config.yaml
n_layer: 10
n_kv_head: 6
vocab_size: 16384
norm_place: "pre"
init_std_qkv: 0.0244
lr_mult_o: 1.05
beta1: 0.95
lr_head: 0.0104
batch_tokens: 262144
Each number is 500 + 25 x the weight over its row's rms, rounded and kept within 0 to 999. Layers, rows and columns count from 0. Numbers have three digits each. The size before them is the row's rms in percent of the matrix's.

# up: layer 2 MLP up, 1536x384, rms 0.109, rows 1368-1399, columns 0-95
# down: layer 2 MLP down (transposed), 1536x384, rms 0.103, rows 1368-1399, columns 0-95
up1368 097:513484518516461511482504519503504455499473470519458455444501543486492506490548523433517505488528490472484510470525498492536475519511506490510493493459506505528503532517494475505491477491507530485462500500532519495509501503537536495480521482474495520484516493504475481494523529524501478519
down1368 098:481525481471472463490490485483506509509509497477524523507489486528498499503439476527462505544492476529464519492524495526500487487558487463493514499524475488508465528508529498519536491527509494524488520474501543500470505506503556532440473463507504488481478516477496438475502481487536501521
up1369 099:472477465517486450473495495489485493415482506528557550504521493521518463509498492485494446547495534481525486505515507561490487560519499511478511482515548501511511516516512487475569491484509538496483462493514541478480492465528480468494491506490522508482461506535533512552503502497515501482
down1369 099:497507528477454527483512508457505490510489504501461474548518514518496541492496506538466541526508496510508474551495519517533507478514508517487490474502496526489527538492505544495490496521526513524458530493482497474466528529519519489513487504474478495542506491531479489499506506453483468518
up1370 097:506527485479499443515455540514488500463487491547509534501494502499522506500506485505508520488506480534548503500515523470506530521517500512508502504509488477514498497521484456468491519468465510486482493512490483498521440491548498474516512525474473484485501475553480518527531498499530500534
down1370 088:518474480516517511468536534490521462530523502500474486509487487511485472521497504481544498471493466511506479474513497501515459457485476486469527515483533515506556539484497550501481473503521475543517470503530505489500559490493507501497467476540532510512496530567491476469449510527479533461
up1371 096:522554518467451503469506551515528523466451481490471520468494476468495504540504522523482474463524486495535547522490544481509568476527545500480544536501495527515489510488453495434487518493508531523522504529504507509524486483518486519531513480502521500469477537533493558509485486533504548445
down1371 097:530468500493500498465498527476470467509518489500530541479495466477494546488520506448488491473469496545547495500480472485479498519487460481538533550507478506450548510527540534512514538508485476508472495525516496503479519519494526491529522489485485477505517486520495506506413503503490507511
up1372 100:552467536462511526472506513509522500483520470519534499486540517481483482512541476539519480466480525503487463498483496511515507505557523493499517500462466496510530523511493492479471497462480540477509476529514534487487491519487488507476492513509510468505477499492515528498469469509490479483
down1372 098:479514530518490481469501522528479447510530529508497488514489484508493497501501534492510530501523524468507478502473521444500486487488509533477487486529513525483497495519475523524522481532494521478458453479483468475525525510526498474514456483526484533473492531487492481484512483491524504470
up1373 101:505495510518507559494496506472529482585500512512509482481530465501517515517495545518536519515492551504508490497556535492467499488508551515467511479509451509473525474515479503494513497468521499491509509475463466474490494507485499489470543480529505520515515468522541500480468522547505517492
down1373 096:485500483522475504493482540533494473475509520537520512541528465509495565490457497515462508503491532506484509483517488461496479542477510477482480482532532485515462468498515511523501521509481502514506541489480502504497544542534508499520459491508476461485478467478486519513499512479513528505
up1374 104:458465505479516515537479462510523477513467507537494485562480477468473444494483492509456488492501479536508490500474452515557505520505445465541507521479516507485502553465518519447507478508469503489514516501526486526532457530500485539540542493542529499469458494494539532514542471523478516507
down1374 100:504519495491468521506492516478453490524489466471515474514552500517501521508468486532492501502479488484538495470459474512505461482464460515501504465500490522491487508535545517517503494499477486533502522504517508514526462544520554467532500502523483483512520481509475484485445521524540502486
up1375 094:513509538553451474579516526458481509538499472447490471468471498493494489478464482521480521505533491561505558466499446507512488514535498499510485482486513466474511471481462483485479480510507476494492501485470501481496463501522497528523501491525466531463474497477451475479470485514482456495
down1375 093:490473498543469570484494447464520474504443480540508484547515524500519501511484456470534483502520466470512512505481534495507512516540473506513528519558525506484509490509500552534464516470477480493517519495517467451524525501506488432491508516486490526501504515484477482521516492533489465504
up1376 094:527464481487490511511491533470461482478494484467480516509545484496453516503471482490489502490553519462476517551482513538524554490454537459511517472509511511471509546487476486502546471524479470523497433528507479509529545528523513479517499509496512514511542540536493485486538514504514519508
down1376 096:471509504538498527547501460473530543480518491488490509489508549539518520494510483506474457519505505532491495512523498542486495500449490485517455501472485506513518514501497470487486534493469509518450512489493491513443479444503460547475521460476488507534474470511535551511500539459548466558
up1377 103:509496521424515463538502507540493512490515508471491494533535499522492496512514547510494535530533517507493526460524534545514521506465509516533519488524515518470529535488538491547505490522533515537500507487491493489467480522531491506487509485510459534478536519493512497489510505543514453493
down1377 103:521507501516466530560473476489477516495501453520517508528494532522541483538515467487477494489489508507482470508520481479504514490532496445480550488481442497445466538535498492486459531464464494470476508496509490502435484524490532541528487490501536496516492546504459478452515477536498460523
up1378 103:522485507516506531525510504523530502449503464520512474531500427487514550518516499452531479502528456539505505502490492475441561471486500526563475491531503475506509477515519446478497468522472446495480518508488451510493507491477483476507538525465475494473494460550505533514537553491517499513
down1378 098:529508517514468511505522459509488481513507526502522476496473496497503483472439508511486542463473513489479492479507481529493490527482502508493539507498488497514509512567486484442482474515529543513522526511532535522469511520460561515523449499504526501541471527492490506549500492527468510470
up1379 101:510502508517523489510528466530481540484494499471545522502481512517530532506499526492537492503490473506479476528495498514508502519496528485485525491496458491511497497516480513535529500483491491479507451507486499465529487523465498510478463486524544494509517536436510465506502462521440522486
down1379 109:541486494530497496523525515536491486545485512553511505502510496491493498544469547495475475509497492491505501559493466468515519470496461489546469529511508451487496503512510498524437482496515494485490436486448510515520497513513538500480523480497495461515506535489493499523487498491526510466
up1380 097:470500457519516508449500473504463502486521580489444498480537457536496475485517509521454532525490525478470496496486500473439465490526499470522507510501499517505466451520491498528483497460459498498493498484522471513511507525485524511504529519506515482498459500483522471502532524492526510502
down1380 098:493500551493506527462427477505508461477485489516473516504540452576521537507524476544492546490535489481512503526509455468498490530527492493485540497505471484478443483503516506527494514533474556526515469465479518528494477503496504478494471493551504519486486505502463471491523488488527477481
up1381 104:489466498479463503519517487449475537501508527530489469463558539486534538496522450477521511551535489513529508493515507492506519519484484495493522522528489503538520488485540525488485519492502501496530541536513457512517507528515526466490525517495493518538482520514492517505518492457480505501
down1381 104:489463496493458478527499471495510500515505492467502544454475488513505529534544510555532541505501489468497519546491493549491512516437580553472517479494508457473470482537495507466526477468512510462464492493522473517545509492473494489542490501447497472435457500503513510496496448512471495515
up1382 092:486509474475492466488483478482493478517490477494486447494512500527468504490499517474506529509526477496513480520554507516519539501538532454534494497470481464490471502499475495504524547501466520453522436499482502561519504525512506525486513528502509545459461521504477518554491481489483475489
down1382 094:466508520498500518470479448522479493513479496484542537467533483476496476510492489546527506492513469517524505492477488513511494540511520581465507488499472535469537474515453537507486475497499483530478530521504479504499447470492496481472506524489510480474502515493497509513512489495501519508
up1383 090:503511494495561501545484477519482514467477488462475485529482508506489499501483534459545462506512567477539494481493570450526478476532503522522538518498533494524525591529487520559491506503486455541489472531491526497518487504485517514519474463502488534489496523537485482505523468500506525514
down1383 096:525501494497459514491484485471511528500515503526547493527498517525456518546491492507456516482540479530491523509511480510486479527502492491489518524489511482493502483478530486485472491564520515490516518509492513466455505477533502521495501483506529468495485465506479530521541540500480472526
up1384 098:518502512538513502553527574502437500520531522499436496498456498474490508529521459533459538475493476479504484473500539508470511525540532545520527483468485519514505494523522479489502515499499498475556474535515511510528469519516490513501507508487469507421475508494500528528497562504488500524
down1384 097:493512499492498521481502510515517507489475532516498499509499529496482526502504527497483526482470532475517500539494494474487515477504471470505506489463506463506457536513491538488475514470456475492487460497467509518523495539525557452491513435491491520492544529508549521515490492474445518525
up1385 106:482492507493474519526555508486504489488527537496526472491500541491480543464469491545472521507527490529500514489525482517496508496529539454517494512537533491525514511529528498547549496485530547484531519520486544554484477504494535542491476521451495511502511540501522487534540514515509504503
down1385 113:507527439473500526472498494506547501510474525497488503522463493501499473507519549484489498421524477523514482485512500508533499487543482454518520529465521522542517473519480491528511440490482504501442496503520534500527473523511510526505475501519503511475498493498474500482491525528475484482
up1386 098:519515499500500456506504491517490500461507497501527481528468469485525528531541530475489497496454517514496448477507517510496460526469524487494538553505465455487535508550447450483502476474458492474463460504529492544509545514500499527524474468500463527494508489532531527470489473481513503505
down1386 089:517494488461516498542487530514506456489481506494478513475488489514530523538475489511540461483504490477529500553473521521482507545503517481470499470507523550491503493473524528503474502445499486518474472480473518465506531459499464470487489512522479478503496524479444514522486499477526503498
up1387 097:501495480494512531478522514512472485451463484471536480463460470516504485479473522496518505535537528533503504509535534522485557477524518473518517516505490484502526478458500516535518564526517519475466493509505472514505535507515476447547525502491539507507481501500490507511525508456464532510
down1387 097:515497521471493517525489495528524512479514505524479505504528493498563506484478489486508489512516514482506501487443518466492469496500465549518542447528523502491471517536466472528506461475507469525504545483472544469501510475501514498537492508487467537517536490522501465509465529486502489423
up1388 095:531492518529488492495487511455504494526460480455523482517554482485550503474507500473495505490430483463490501541486511463518476523472499478530462474477490475468516474552516475511487540522514480476501556521521525531488513526502502500522492505536555502558487523451510477494498439478482549493
down1388 096:478487465484457508520510478454496442465511529474467499519482497503499527512459481510493530506504520517564504467494506532488515533492473535504517512490523511497520495491464502488511487516488495471550525479522467545504520484501417473488492497495537475512480476467530511507473504470503525495
up1389 096:518510520514529530537528494429495501488460482450508480489509511474476510488493474503513486522481480526487532519512499515491543489551493495518519512491473495510485472497473484550506511506500522478494486533506482501530511534464507493512484502507545469532457499474497511463490502403527481479
down1389 095:478491460526466504465474516518514530508524463490484523421480428492465513522518508500502475524456492513497518520475532523477483521498495478536534527519544467486471511483485510450546475528527467462531524462507516502473504483517474472443514507502450494482488508484541512464464477498484481478
up1390 097:497524563505472486524520520522541495527490478514497466515560495493511494474486519522490512483488514477518519457593538538525526528487491517487495485504475455544471518519485506487514496528481516486473540510518478508492494503550491542523473492492526534509484518539510503503498493515506493488
down1390 094:537502488519525516473508489450545470499466490481478504422484498493461510506495457487540465508500491538502472487465507491487514555526481493468504500474477508524516493507536522537472504474485502492498469499516519473562506489481490489476495514502515479503529536474506483432503516511522495487
up1391 102:508507481457510501470491558534526482487498523513477499487492491541546473554471494512507552466529511483495542489525472528474474507508531545500489487509508500510496512457472474469523491496466492505530421497527584456493488496480499504536465472512510510482524462513491472466515509489520474536
down1391 100:483466477491458555504493499465507530552476549496520488518497461517471517476483518509542546485491515522509507504454524514486505473511496503486514515504529479489493505439469525481534446443530533497470502509460520490474516481523497449499525473510494466503497478504516472471472505452535490510
up1392 101:509498575490480502547507540486495456521495501480478511459506505484490486510524492530502473538505430484520494505496552510443538510505530492528501494505434507516489485491457514497490509525523504491556519528492519486476513477502464456540502545498518463491546544529462493517524502468514528523
down1392 102:477500436523490509523500515490465504502507479501520532525501528497526536478513494522475510475484509502487494550520525531529492511486451423529444490485529493490510452477512489547504520528471531560432472478487496521491485510512512499455483486442507480532558490465499497485493456500519509445
up1393 100:479530483500530523510487447490480514517510508495529472500527505513481482503475495492501500503516488535480526497491524519477500519530478474537496488542512476495488466532565502586482528544510526461480525490528491532494505497432568485541525445527501519514473511504478526491500502444478487501
down1393 097:521544474501547486475546536537493497487512462522497508507547479522452489492573478505523512487512525486529481568494520526482494463515517475472444472505536506524532529530463438482502473532473512480476465476498500501505464522552503495524529545488487484515531485536517496515548488500469477506
up1394 089:497526532485459457486507492494500534500488493510491487459525509510450491474482497511497514515461441523558518550444507484516523515507494484494521467499506504472508488482430486529533481515520496475424499509509505526522494462520507495533493489541504492530529493520456531498498474514521473539
down1394 107:557485522507486489483542505478474538503523510508495488439509533450525495412482513481472483510499445518545481453493493531504450504506530498459468481485506464486457490486508515499510473550506488538487543516537508497501474516496454497555441504458484510498505529476495486488467508483515488475
up1395 110:499501506519512542518449513476496504481503519523531512493501519501466519482518502467539482470469489503535496486468535523502490497509513503488428523510555564480473508505520510500546473488509522488514452497479480499474492502476512519496500468501500484497532517438524529481520521501445513501
down1395 104:535483515492473469485524494543479464500520493503506475514542496451513483491510516515484523515502540487491484523458525516519494526470487512515540507497552492491490515509514468495460481482486504526528477512442524518545500513490462485517508473484493490466509460500483480487495544508512545534
up1396 096:531491471503547491486491503552484508520503527496477552510490474440511534494471483492485503507505467483483471490498492501552511524446489502527505523498483564495485533474496493558502532504508463502510491462486470503480508500503525546530493508509478484494476475534548493510545516522518512486
down1396 096:530541487484538486454514497466501494494483481505509497564504483511479523498537524474486493496456488462502487501519504490527523450521513473479492529477540491479483500495489496531492479473526574535481519473507470462511519538562488513526503508526479476497491479535453475486492475507509495510
up1397 103:481515487528479552520528505494498479461498494463546534511497522499484474470493544481517508513528459509486482532472465456487476504569532490533493511490485497460471511502470465500467490526488535519505536479454510455531498506487519501501506522494537456519495485476516565542482489503523525448
down1397 104:497486478478462492472491505522485527479539496470460496497509517482495479489516517471534472449483488524504474486489498479508465515529489489514518501505528480484479516494527489514487531550470513500486496486486536534519480518489489502513521454521509504513510460511461549490468490471500479513
up1398 101:530486509483534514505523542505516468543480495518486469498454485484504537527478485491483555469474516507492449506505483522494554517480486556492525515531441525485519492494516535537535507529504522485493458466519502513518500510505503449503480485492540514505502542490478518514469486469520543501
down1398 095:536482510494469491477526537521497486511480495519449495497529503502523484485505536513477509478522432492505509493471506489497460497492520504518523506499476458510503530522516482481567500534451564525472507530454487504507571477507496487459466488549479479506513520579474568502513454534457495485
up1399 092:549484517558466507471517530481531465503485495494493474514514493516465540533506512509548458481505526491497500437534488476529462478533536511517487506522492497533496485506517501495534488516462470473511464490541475491521495543442495542520510497496495464512519487484517535519452510504513491485
down1399 110:542522482514434525478517516475482472510525490502502460520485525502501505534539527506493497511443499472497503484498482511446520461495489528503509492500488482522470474488482505502509453509491480506486464520513466530505497493510514523540513458443500534487494480522585521505493481456484478513